config.yaml
num_hidden_layers: 8
hidden_size: 640
num_attention_heads: 10
num_key_value_heads: 5
head_dim: 64
intermediate_size: 1280
vocab_size: 16384
hidden_act: "swiglu"
norm: "rmsnorm"
norm_place: "pre"
norm_eps: 1e-05
positions: "rope"
rope_theta: 10000.0
rope_fraction: 1.0
qk_norm: true
attn_scale: 0.125
bias: "qkv"
tie_word_embeddings: false
parallel_block: false
init: "orth"
init_std_qkv: 0.0243
init_std_o: 0.0
init_std_up: 0.0243
init_std_down: 0.0
optimizer: "muon_variant"
learning_rate: 0.00861
lr_mult_qkv: 0.5
lr_mult_o: 3.0
beta1: 0.93
lr_head: 0.00357
warmup_steps: 77
schedule: "wsd"
decay_fraction: 0.451
decay_shape: "linear"
final_lr_fraction: 0.1
batch_tokens: [65536, 131072, 262144]
max_seq_len: 512
doc_mask: false
train_tokens: 1178000000
max_steps: 8148
dataset: "wikipedia_en"
Each number is 500 + 40 x the weight over its row's rms, rounded and kept within 0 to 999. Layers, rows and columns count from 0. Numbers have three digits each. The size before them is the row's rms in percent of the matrix's.

# down: layer 3 MLP down (transposed), 1280x640, rms 0.0616, rows 371-384, columns 160-319
# gate: layer 3 MLP gate, 1280x640, rms 0.119, rows 372-384, columns 160-319
# up: layer 3 MLP up, 1280x640, rms 0.129, rows 372-384, columns 160-319
down371 099:479533460484370485473440490425431500494550471479521462494516564442531479501445468468494411539604510468475544542496393521510484460487567550424508502516558514489526506424412408618537463535519499502469487571502495548413515528523532527550451439507516540503490481540441503495574461573557529476613476542497515509525451550453446523495568540579457495487496471511425480516557479515484557440495498493571543545491489520503460531528511493524529451495444442503517559500459492533399585537505469
gate372 100:536542483400500558483540494529551501523541473534507449524510411429467532490453518436474549486534511465467507549499511441515406469430471510487493464527467399620520446531477530493473552601496558552540445498454489520483565553474413528559497526503544508551525399437529444420469444535507427429491389523497498477515544581467461516475512558571411504522416468512540466466470540446483509449526489415521526539462433528519505510545484559426524486521535551447489470572507511464544503500489410
up372 096:515454507452482522516499533477499540499530521544458443535383511533452446498424452415456532472524541465522434483506582420483473414500493504502432429488483502522517452523498472519501532498495577466521532532526433473487510549551481373485557431512556479447487482510546436493502549503476481468539516480459491523487558522477505486505476480533496575529455453517503505552380505488519472520507517517455448528511464509500486475466498459439480475517498451501420507535412505415490461500492524
down372 101:534503466531471551439527546518490527469505582513510441470473527478432583601514482473396498530501513445473531545541521472520481537484417539501502515558488489507528504493494499547518528464502487463536410481540490413504511592525485497526507474472442467496552533441533499450540472526488544449514457501477448508429501439430473462521511451513493555615492444470543526506453476527479467447388487459466439507486533446516527465530491516529400490504477513515510471525549502512538511532479530
gate373 096:521504469524510510493464569523532487506546480446490489542565435531527458518470455524525580414491573443498500517526592559493486496526522514512503546432516470499480484572555523524542482475471500410463558465509562503473565465492522532437493432481459545608503452498488417528529532538524476449490501501598560562508447493466528527432443511524457523495477463507557431548471535506565480443522439470564491455526534463505413502475517464529539476416504530488478566494570455515461532499386464
up373 094:569492525512552512552513463496489471458559458452508497499508544504516529512532422468543476444563486467493475511465487504465555500462450438497415552485488533486482462494543535418494412403458409522520519454491508495503460417460512537510499582532528436542439446544496547515593520542529472426523477488423461441472522567496525515449520471527497570477494521510502466477506504423598507485419513488510478479498524512449471564530497499471521500439527543508519608502525456517497528602523527
down373 099:499539549495528488502461462569521472521526486580585493470425535443522546551529478522516567511497530459492610513490543481506475537471508465473494454485517451521555496456546495457532484455531561533479507599515533533539493542467460521563511542453476518538570480459446481538436533533472438523548387454427477570440502422526438453536538490560512453518515505472522572556461505465477486566492387458542553444489483522505456498561508567499541486482462447482481441493565526513553421528536523
gate374 095:524545518542517586485590545519531457530512429482566430503494474476454513502535511565517476542516530496453564455516464449444496494493457496456551524565523517482434493473459461631485466506559441520431565473425499500539513472472457478438470523450474497508572533443537400509469490500538504489462543484599517484539530490494526452535515437509468504435482478461496465531542484454493478489524516441498502490509489529467478459541540486455536466507490472457523470496480479529508465456492486
up374 100:443458498425478492490517585463460523438513510525467542555473425452602612516529532571537506564438542511514517474472490436473539504475505500518458440526456522457510493519444507546442566474490492583518516446486540498467509518468528524522430537515464517481462377497560492538481436595535484417547512519488507548449527443480526520525536486517543549550560500389581513457509463505547606498531497467467482486548543576552491473471519510461532459530458510491495527509510481584475508488500535
down374 100:549532576517499500465452510506495550527382515591499513553536469497475520521495519473457489536533516492490558528447463535498479571489493504498502478487530514502443512514531561457493489474465519511559510477518485511513485523476441474485538486461509513565481540438508418556441497493553566501579555556564484518551581465508546449526483550538506498411471485531502481490531507568426482511573499487510520458510424535543428508517554476482532597471584550408501505527470502451527481533466487
gate375 101:507551510519461542467429483567515487491582504459473527540501545500507459469483494505542476525497485494545482529487489498542453494512427524538538518438524554454462515620482547519486483560513444483576464423508550508472467491494535516474501486479532495531521490470517592424548637531420538408524474558496553450500553481537513539481465513493541555515526522562583511490516514467495487448470514519497432498432528481510496511520530472502515476548503471470484455555444498455526469491473505
up375 099:543475463537491526419508559494499564479524486472526497510451551472498509488540505462518498540477522581520441473430562471555547532529485559445486581525514489517508491507528507500466500445515435523495529506536481467494504479495501486452538521541511519532519502533469432440428528527483446461439545487433466476470496504480539498475482456484534493477543463437471502469529455543507509524493482484393507544508480506481556455532476457432497448558518577495484509478457438527533484490471465
down375 099:556485546597512424509528566495509511505541559445555494524453461453494447501462467506525501514526467536479464476547492524508456486522478486479533420495424445504521421560484419548526439519536536455449521429512415484503441502514501479545529508462555533477544516483515518500555410474499427606432518490487530512527470475553553475553424476545494535464453509567497464461525547492378510470459524423540535545561542524466508523512533479505538478454516494528431552526485437506585466529520504
gate376 103:427544499480507488513523577490493456486526525549516507523478498535558548531503491438532501470406524503531563546514446500590477464449455480526420531499546492567467511416537514437496490552477432391507488480552522522550483512415548478498441522556537477513500499515520475553502450433522487511500505443420470565465540447502464519455532536480522459529516494489468484438517498543450507528537521538505494512478490537551542485488499517525568493516459525535481498504516549444466507496490544
up376 100:479520520476538520528479484487495504513456467538482500516562466535526526522488472469496463548553496517440524539511503520552510510519548459500525499486557463469555516547484526436561495489521509558468550497513445434490504471449481473514475490472539503510431511515524465469444553452472482432466427560462520447588467541505530510506534464468507533482509526534537533535493505480532520489463598545470501534494474486542427521542387443502528456546544445587522475504511469536535573469625481
down376 100:506550525431478484476473531470477422486560434539461523456515436545411514538467502439436494481554468577438530511477510455543472558484511555503478485525560513459506515427461520490553490484498553544511522556567491568487591462513534472500527462458532548495504505508481466467453513520511453491524468437568527532578460512516499477489454443508477510592507521522545461519511455482554526508487502540543553501543459423523459510539483505577621499473467544548518533500544481418486513507498427
gate377 100:515511529415446507512540547539530449462484517484618496506454453434539563492523471466422513490463509495528475474489478427457490467558517486515531486545491415477504582575445475463462484415561569441554531455468445532554555521516471527538494551450536488475507516492532507482558425515526510517572501494520542522538460494449546487521508435546558481485493510499510513536486417478516506454449503452502530479461468470532555552486456533569477528506514425477578499484412487542438587496502523
up377 101:449474450574522495538552524535502488522513498579465514521522502492498508471468507475467551550530576507490489546445478456502531474485507523494461514431543471480500438525573502524523540576498516513543472521528561484448487537485493477536587505582421532508574442460512481521518522398461508503421571502557459489519418552485496504534519516498498475539477518525541479452527499577486472486495556566567522545599467530502455441471495507504467502491408521492548532525566492488510517526469546
down377 102:474518545521496498461475463540416483438510540451505496520488493516511453469518589470433465441403513479524480509559539481505546541521513517550500420518524510524569458542538482509527521493504481536465480519515490463425507498488461447475568509497531478486504431493472488491507468466501465474511501490595517440485501533454549508535508442498499511548539484427508507480450418473503494519484418561457468586576467536614423483511474460560413528487495543512541438428525594469465524542459580
gate378 099:525505527513449524607478467395498524506520456549502549521460553420488504541436536473425512492508509479524466486525517468520495443547565490531565508522510460485479468440572541488531450443472474466579503485525448482568454426480431475444520474564466494527542516496544550492412563579476517434514507450474511452521498493514445579516529496531529517482480500470519541524485482545477475488426542501526503487490438534538542475515525495514537456566550510505489463443486495489491476426522522
up378 105:483467464527524462534446563451613456547499534444569508540442492487530503447524453459513451544441524464519492534523447543468491539541540557510443470500537495456475475440479484516556565480495486437485496534548541500470475443503431517529501480491489490529495480485570497440548522505478547555477567528538492410462538458506409468526464464517491516580570491466465485468444508531483500383464493576443522534488433452556556504589448495473475477519471493498501398511575509482540468476502453
down378 100:509392495463478463556435539518468457482427530456437555445549546510494553506511510503483464518468434555465559563502477498468490534484500527501563508453488500541532434519506521439497549460475470521567569555542548532509451549519554491497482495469542503525518522546571479566552401544505507518584522505511496478439512507485500508585581469489450470437429466470545483531539463517510489448470507512482461481504506477502501458440489543495484520502592506444482444572443473450439472464544461
gate379 102:588508505452453516450443520409561481455474496519490496498520572540514439584524461487481485492540517475532490493563552514553434473464444469572407468462457534478531532487492456526508457412434503513446488439532515468513513500537516497501517525464586513535453485523499482522515551505506533426496480538444491516502597531435455501526525489512479452486464437522464572479511512524511590507572465529452491589546523472535413584439546529536500545497473561469526526605508491493554497565542544
up379 107:435444498560443516495503475494538492528504487554482539498495473456500472478438571557517583522519439517508494501467509498476453462484498530521514478542500436442501466474521491507470569462520536485484430518502533416428377516486498540512487549515454465462524473549445528534472539549503528444462502546498505475458540452500505512490520565518533483506522524561473428525516529573464515522588432500580499381484461501523509523492476495447508591469523417488515504540517520583524572495583473
down379 103:421456464504510512491466497527552472498518571486450445486546480433386511481493568488518503552505498512540483501474489447445442501500459457514470524551508558516507506548490510519469454460533486437538494532494552463494471550534548507491496565444476496488444487445484584562524501584544459473517523509498461525495563513441546560519527500437616477531468508484550410535557447487488478563520518489528517442558444516511507489590451465505543455518485493470547572534555524461449568477446445
gate380 101:403506427492558547485507536536442395490471477571547524445436458484511525471495453503504486519469510479552494482535448516561523534435526484490551509537519458521460551531521490549534454484493541511538518445509486437509519470453480546537506528486573467434561504549505478403610508487502510533451494442519509507472555441512454445506442580450575537560533519440426502466442569516518551505522459482513498522448471436566524468493500498561482513504458424543487462498458552459513574526470419
up380 099:492533471510521481493481493541558435574568464442486488444533520494491492415453485592473471538584499552551449441521477563524468463488510556500517435536502526465419467520504499569480518531550488532516519562478457518480521516519524457473511438482502480465463513501531489528523462504452522433546549540564392516568517415531516524532438493480523493493461529510496441601472451449531482581499517540443530506528449534496479508526507514494526519428499500500453482432511538427547470497627470
down380 105:444503460476451514511521528481526481501552518499492535534525512450514513501450479537530488579512548471540472432540532566519481470439509485493538473520459544484452423517435498509543546463498515569512545526512497465557452481513515391486450509544581477488510473530572505560456437542566573555496480493532523516476467468485481473411451456499525418515485480471561514439464455521467532544511478551432487528474483482505486526541518495509494515487443522509456459451469532474476417556535546
gate381 101:504509537580532538575576500467474574542481475473490450490478526470569512449510514511518490605515457470514498543506568507502529480484501510487536462496522477502552469439451548440561466452402459529567518483480525459507476461505604417465490477460486508528493528447429532517582490436501518528520447481544519481485535498510479454495517553505490524520476526512388432419548501562565512564549500457508502592536452413488544503528569498479530566503517509468553471493520558537438557504542464
up381 095:525551451534506485576556483524523474475522470490538476512500561480453502487566474582412507540504522462553469486590578516570518526498536541487564554453527539563559446502496560517519505481533517471517473495530519495417564433455526527400490465491465451519488499546509523564534556479481490484583456592565490505573466527467548524453584487509517489519515506476560428567440539532564487508545488521469493527521437424519475511466462455469494489561436592491475596521462580458472449568471482
down381 097:519526449458460659504535483451526556459483508462439540471497522512457480564458498480480522533427442610488521553486523542482543561493515513548497532510473495532472498542485448461495488441467446479480523513470516513479464512475508433534523528559460539470464496513557519503494433492537442523450466545483574514480558528551521474406543532516511500536525524431483495433522499474454517559506510495533456472500572429497525452573547558618470514549478560477427525497472518541516393548511479
gate382 101:498466538483479507506490513493531529474420524481467532500430508533510472458519482470532434509533468497524477493531497525526512545488486485554453499494545442532546526488525469491473472520502552503504451512520486513492402524567487493481565477499456462533441505531443466543532483480503512486495451476527463500532540577419481484516503447495441523494577468459447447468464491493491514394539490549456514465493499580534446485477485513493484517517557485455523470532539496542506464526518519
up382 096:506500487563467536480432513463508578447468533491497406531486545488513459521497527497570503530414540377454532537467442486447532412452523489539549537528495477522547618577435486464526502521501479553502506449487535484529514475519557504531500545545362485540559500532555420613538428555523496507461504521510497504480511487479473500456387479532523497489534515576455488439470485464489550437506511496498470506526474500520527499577492502490430504456529542544528519485516491444498434520520580
down382 095:495469543461553471513516480456520496490442587497546567494466579452553468463481490582528432501513536529517544422538489496572598544532453527453531437392478469561557493482468474533459508500492599493466434467582509602478455523496496500551461525529430451513522451502501466520543439495469521522484479538446540527513481534458466518497450516517489484485554490521461493476432459546485501452517480493450563540498445481536439531445511496500411464548539496496486482486509545522522490504593532
gate383 097:490431500481512478558535477542477512532473437566465568446538443458565480514494462556498427491488560513507442558529572516452457510555520468572515492515441509423512520463552492461550447486466470452516514453468556476496496533379555554455590492555527541546509507462533501497508504502505469502536574516537478566495551521498495586500513493558515489488471491497526498540557509485483518518462549448478452532477414525545547547552565548491556517436574474453502469543458545502492479505465430
up383 099:547539456522454490508508500503499526464507548586439523418526507416546532541459484514475436465471475396460592426506461564523474513527545532432459427510515498423539528444516520487466522492565550456495516553500487558503513504534501503460439585504440380500492490510500422502478553519551562509491505475530508590509469525512492523447517414506528525473523496521547485514466533555459524503550470457538538511514508428491492545414474559478582507524535549497522491548426517424570561542484519
down383 097:491465494572471522531486534510488500502512462465466510508461454539446561516473532546469414544509492485491579517555409504490507540552498527442516442562440497572475473518545488558506517507489439421503509488535520458413536397478493489471466573509469419456486458541466464525460537540489474522507504490492572514480502497499580478498514503505482484514509468422525536521476529521452535541539509445544509537445538474552494468449481536496544574489532566455490505479473481542497488501478541
gate384 098:573512515518471501476465528449496507484500569574511586510515475544475422497498499468474486496463414482543452455526538488522518473454503542492493529526546537493504432528549462417514506523444552422496488546534518531514448507514511462535518491470523486451485519595558551522433547435477497475502499494439511423484447467483490424502436566561501486474554474567482525531495583532535529513462473552557512517476516432473518479505540500492463453493547446594510498492518504497452475443443532
up384 102:451485529453495472433545509413471452536498513503534489516475507464513537539536469511475529592513566546455466547522534549497508492509490458477549569552405476553462502476548464528456525573469458466474488443434561430516504491537539501517476580511478448556530502503476515499572545562491514542511506507471399459557543514473489500486592457465465458437524474590479497489517494499495494503450472449510359500503487528505466454472523530493538561489491604462509468525572507536478408506578542
down384 102:411435588451521527485482469421514566486488503486542461537511490472541498464515486494569479456505555462492449501523525450513480478503478468538508488434538525532511490526503464493530480481549502445458480551496544489524550431562515562528448479484558525533534482471487489481541514525531541522507507512492518467512499537472539546410551496467479501547467460507522526485476452488476495504552445506422498503506524545488518477464454445468531462523496529517454483544510495455502494507447494